Part of a small language model's weights.
Size: 12 layers, 5 heads of 64, 28.4M parameters.
Architecture: rotary positions, tied embeddings, normalized queries and keys, an embedding shortcut, capped logits.
Training: 436M tokens, 3711 steps.
Each number is 500 + 50 x the weight over its row's rms, rounded and kept within 0 to 999. Layers, rows and columns count from 0. Numbers have three digits each. The size before them is the row's rms in percent of the matrix's.

# layer 2 MLP down, 320x1280, rms 0.0509, rows 176-319, columns 1056-1087
097:533519486536487443536415539623559552500467543460521543556522431556425544545524508551544512534478
099:525540501537537525457521485441523526487533557566504431458420487524511458493532560461571470435451
100:448493381497489421546434433436596458412523533553512552480486535477411514550494468556598453424541
095:489596542490572551471499549536398581537595539463555467521510484517457463657419571510488455488517
100:432539461511571387429533519503383543482538444479480571532563480546503442451497464602517509546477
098:544487527487456443440514413513441478606440525537412523611501567403529458546537552486452549507523
091:514483526508500478515468491525537521521470440482440596533554485390557518521492601457469485415471
095:450469494513470433473480482409452558490513522545534365533511553390457471524495490487479484499514
100:523400570502548429450472536523477550571619629498539521478482513447462574554457552451529531464527
095:548476474486517463545556436480458377483451444560489435504555458457555487414482515422496447502507
101:538463541455471561458378558495485515530584448450514536478393393462524521455580554518511526434519
088:505457475499472562506484547654502572463494479494512482457425415563581512576471495488582567479541
102:544482548453473514439535500461377511447478428574502503389562500550545391506477377497486392609431
106:584533492509380519462500547424517456571446478452393575471461464551577486584455543417486513462412
094:491452541461570556524550548517535452549467530433493551475428436594447435554415481487479569472487
107:530506520482472558462537510379542460563603595527457455499491500384490474524457466523527506490483
098:523539475593489501484580490589473494552598519560481472456469580434501511505476499469468549429509
095:499507527437560540456500531505584476505486491536462468536536487514499483458456518458440495468470
098:515481481491492475471495480481454584474474446562565475542612491477467564495525551516518477498463
088:439436464481493581525537526429448575450487501453440514508511458385477508527384567471497584507440
104:389561477488492514594611519462522489525518615488557486485511502467513475537505402483518613531498
094:568548576537470518542511492470496360513450515509416476489461455445580501493493551477560557542482
106:519476496509420501550448479515521512509540550498522465467583480412495508422487540498483593464542
096:370504540553507605434575551508474557540496497626499492461463525495538510568354488480556473524454
101:484498512443465594538492498591380567427453460476500550563476534572526524463571571514534551566567
100:564534472436440380497487557570430464519513431473573467504503553599439487573468439513495542534443
094:558502559438447568394502431468573440457444569423509473433484506518572422546485467476490472506514
107:467430502416530499463471443543531487474609594408606532422374519611488559504542573535523460454522
103:579508568463441483458439550460587560466499526526585465548548481469467496611437492494479567508516
097:389512444537559449513542468489483434447467493467523469467583504495476438492422532440574509534522
101:544506543442526464515474552540543506496566522432487526473488526568469495498491498505411517503528
097:417533451565516586425501552367501513515408549588531560439521511466490424472550405479487485490490
102:602533467649520505519523507507512390547530489491491537607513531608560528504429451471534491490416
097:434538516615461536489555501454488589490529391596488498509493513571524572573509432510566454492503
096:583519485434459480428532512448481517489589485459429468435592444495511455450416462534576487496413
101:488507385444588444591576411476471545501515527570517573516412513465412490551523486416499476519520
099:540438576423555569393480383560460496454489515492492530477533449546532480502495562487371485474487
111:462584460452441460576476466530525491608486516556487445466485500523543455481516567484475390478471
101:514560492504547481602446490455454501614417471495493554538508401508428507550491487443608557492523
101:592440501529537580511448507536560473531525500429553468504521453493585556458594488485442542582497
111:528479540501529566529507467456527482534480521457522498498423535502388629480534477511378559439598
101:521510468484491498555552503517455621445553532512494433468500413459630455465595498459580490523517
101:484492482450460483647558605490400505378516552495455498488463502496477496510450510542435461506492
097:427497471518560500476534513537517445530516392567509540455526440515434470441568522449430477559514
097:587500418476537467536491552559446443472491378475516596454486523435526477434593544566398576484482
096:526528461538480525551481437562488543439500627533563590597486429576465451539479568596455423541534
109:508494492541556488520439438552465550390425471443495483475477446421599495443512525398491515501465
108:555535444456454567465453468501459446469579544515517505530443474497535567458496463466494516470429
094:467555494490507493440503551497488496527492530615459576446505482414492483631480519583500456453571
101:456514436475527504483445573478516551425512583539458446421462417406538484470422445510544569447375
102:472497521458552512432484439570505480467573472555534467537443573492532516598454524462573562582514
096:470466504452491489501553428626497462455616452617492522462530570466564549528489471437489502553535
107:543510460483516546456495544455453541568564465530562555531572463562411429511548448558450527498506
109:443516474501586557435456534516422478533436549434559530569518613458505455492582546573603440511522
111:511482552587526533577458531433506434550490490417526540505488485519557425480517539518632464513576
100:502464556471491521483545492517571494568541459547462487601482549447429499471605484495480533444619
095:460485513439522514519510562485448483510413463500453621550419534485470528468526519437508480437535
107:458427541451509483471423518557518507518492509473544417501481447518567486529644464479442571497588
092:552467527547521560518623512503412489409543509588449448505469506503473485448500504480482508428429
099:503531535494482428495507603480507461534472573603555488545493624538543499477515527559523564487559
110:510481421496420483440488501527433541494469357577482478528490472479475490446425477406533470367464
114:586474524505447493609502491514552524478499563538520398593561491481583481461504525449431620486548
102:492507455424445444521401376522472503502485506506479514546519472540521548555552524499570484540518
103:415519539528474532432504413469445495537510470510474546500493479515483509498436512494461522492536
094:504552547526554538497507529572519406406535500496503549501465437554505453526429542429538464525521
105:549485458518557545517493491471509606463506472494543584475357447515502464535547501554582469471511
102:426481561497546429497590493413515485541518517453549498509585599466510589405427532455588484486532
095:493472527613570547528528483568532531523436566414496518425480490573483431560493474558510567501533
093:508587428472459506544585454491447507568450514593531458498540525570519422537410491443473508507511
103:383602484451532624453569583657447416546509543428456520513517481509589413450553520467467512563612
090:478517527524480440535537519501520522542573504461480496437446462578508414490518526357489530481471
106:508570418394444546460516563498471530445448468537552541377536578570500555507412446483526402474434
092:557521506558513522527458546548495491493517445441476453430530506643575592470483478566498495384455
098:419549485456501463444567523457516498510444504579408577556567532537515453428560466462543490466511
094:528556448488557461406517369553473539597512561436456546470464555526480468461507509608447465456585
096:445500489458563567534528541409433489571487488494442517570424498512490513586407433513488445450453
106:422501499453456561499505521544485514405461432485485526362491564502484409499445413437528478421492
105:472532488438484438519502569541553505600459521531521418550490570538534574502529552549605459506461
094:527457535437524566573505495512526471467551431478465434510480479528499506443525438561386491426458
094:471430484495471453444518557535472540524482478470508440470508534529558464484474549467594413509502
094:484497458407428590534481410490574505336475564518470510421513548590534486537477541503474487464451
103:526473500473464633515410536500420487492490437477492486531525426459493594502500414505522551439453
101:525456525419537526478551504532447551492575446516434539534536530446472448457530556552516512548540
102:475582456499557420584612497453480519512461511507458516485452585512493439499522437488437447443420
099:534479419579514491469535523464499526532505506451528559443592530575511493498468423560514398476490
103:407447549482531489531498406473473530445580553453507386467449496427537511531537516380439498441552
111:427475526490570440546520460524481458561525490477566564457521485506479500563518498501505478493482
094:536441462568503546459522438425388504600553487554565585497521425554541496406590520502407426514585
098:580542476545497524625571576451457559487504492573567539581510565515445446514472527556515553477473
101:527439544546462452554529529434493487508474457488472481516489549552483446527443521451554524503585
096:510534447541559461464574487472527469551611438488527505506613538557485549382584497487539422511485
106:557490507443445509499504524456530450479483498555433459478538447480542450430365425486537518409539
096:508515490449557571475422401547621515546473621509564443486576509555451552496476476570485498457542
099:419597407497439521482524628421412504493424410531437526490539574468469452469511453616440468463450
093:437488430393445435453480474447473538488464482519528542524398617460513495468512575536518545481514
105:466437452476519462453594502487428490570498492497532415496489466499537480398497472475504489501446
103:584453614465593520529486542531522551507422511397559465491485507504492466432572485546468515544487
096:497510469356542583475503598566536544545525526533497588503497575527539556569482449420527458365555
098:558498529470498457481454490382487554408487491478491435530502461536509510492546536433474433546501
103:418561495551516617429455541441476553424586550465528493497448473437535483464484445488530505393486
094:518508480484507588487471489465470497386504383570455486469446521399494535497433453450492510525447
102:452458522490472529472489511455512475495409546493445536571447425555466551529549482479527571435574
100:486512470518467492555472523495505505570409453556596591533543544564451465508572497511533519508523
111:540559402494533497378545616461398592485526472464519434469392442477465485476507479508544461381441
102:527548527487438485511468478517481488473450479511521471444532504493602423469520591479440533469609
101:480486535605369530496473484537486532504451416584615526442573487533473457560542478498453482498483
101:517397422529462549524452444425476432406394479503496515532475546484480496433619518451479513385496
105:487511486540508554535572458508422539419503519555513574559530507554493443434486429493604406502484
097:522497513443557449548557490569596484559480566455407476534437468550542449453577427575531473589589
095:542478513588546431644525463468522502473519596547507575542505464534488513523509514446416509545487
100:472524500448576483442476533551471433470580478468521518448430507554570514514423460398533531490408
096:505510449489484499460491496525557475549531500520490450577495467454520374523438468423524581564598
095:482510503497418482505475505543497555550499452490528461464493555520456439537388529468487579488580
094:510460508533528497568517483545538511495586591392466462522594533477488463416552616463551423522509
097:449477538490489521582615472504518484581532567503539468502516459601535480499585463498444554560594
106:524520520521429514569496440624482562543468465518519619555429512526489549561493523447473517460548
096:450554406421573410442559533503499589623519532512513453436524531487544477487473362482456440465404
105:487479501449524436419576477563545543427474458488419510430563519548548454473433530554564503451469
098:519517493486523540519564512572478517451522510507502546532516461413453512438543531562446560573560
104:442556487566499449430580493442497510436531497621480481472523473529522502585459425602460446579408
100:471509444404459459471443441569491507521501465403550544525489438492513437587532420407500558530470
101:490541428492459426494538525464529449496400409588533466520489578452470425538431537509524516521447
097:483457477603445517575469529517430615545429463478471503516636458456416562496588452459531552512589
103:451520394478485485472529510525407481487458487563522530414492458432436509451516458499494475492385
100:445556535432523490576538527558466507504504544488574477485436483575541555577506487525611508449520
107:567489535444465466498509553450493556531524543560525555549495429486535449401454481559528508542531
096:518495448434434471500495466532496468457529496544459455488391480436475439461515403531472520565540
097:455519580507575549582484537563496466565547591578421481498421514446485573518476569559445510473539
094:483492508454455447556524489590502548585447416489499496531613481477524498588512564442556462453529
098:488454569462452563488442479581537493509482445508542498511398527516502506513524595462483533522472
098:520432395479428511535383512476417481533496528544467455553587487532449515514462515422443416472462
099:427489489490501477574616484419528551546458565580486413422526472497486466536484440547443534523486
093:466487484450521481480499494477535467538547439522505478453421444566531481497455514527557450561558
092:452480462405577497527497529649511546549556365440442495421401475545506494441540481625508455482454
097:564458504531550419468527468488463509474494504569554515587520515486484496498576446460531507479467
091:501498491501489541523563470492448468497488465526490405535520574526491553516556471505570606530503
108:477508468486465488510520436480457538452528509486445423470368499537478434540499526591566440438468
101:458462521536534468479496478561491516452597494544479597538537445483488528498477544589499561415551
099:515422552513532523488492390536559556486516534515524493506377552432501532558487473536434520349498
091:554427426516543480493593532477426519411497548472470509466572500484484463474542518453502508513509
095:467392551461432432470522464534546524467493479417461441530450507486436527498450557481454608527553
104:453490490401523469465574567543490511552476454533555535503525474454485535439523448585464560520598
100:462472554558521536492552516547599519575503491506480447544624444473450540501484568491417495498601
107:456542483400453433563480540512480410398521487531490515427491540463467471475496532447541437582432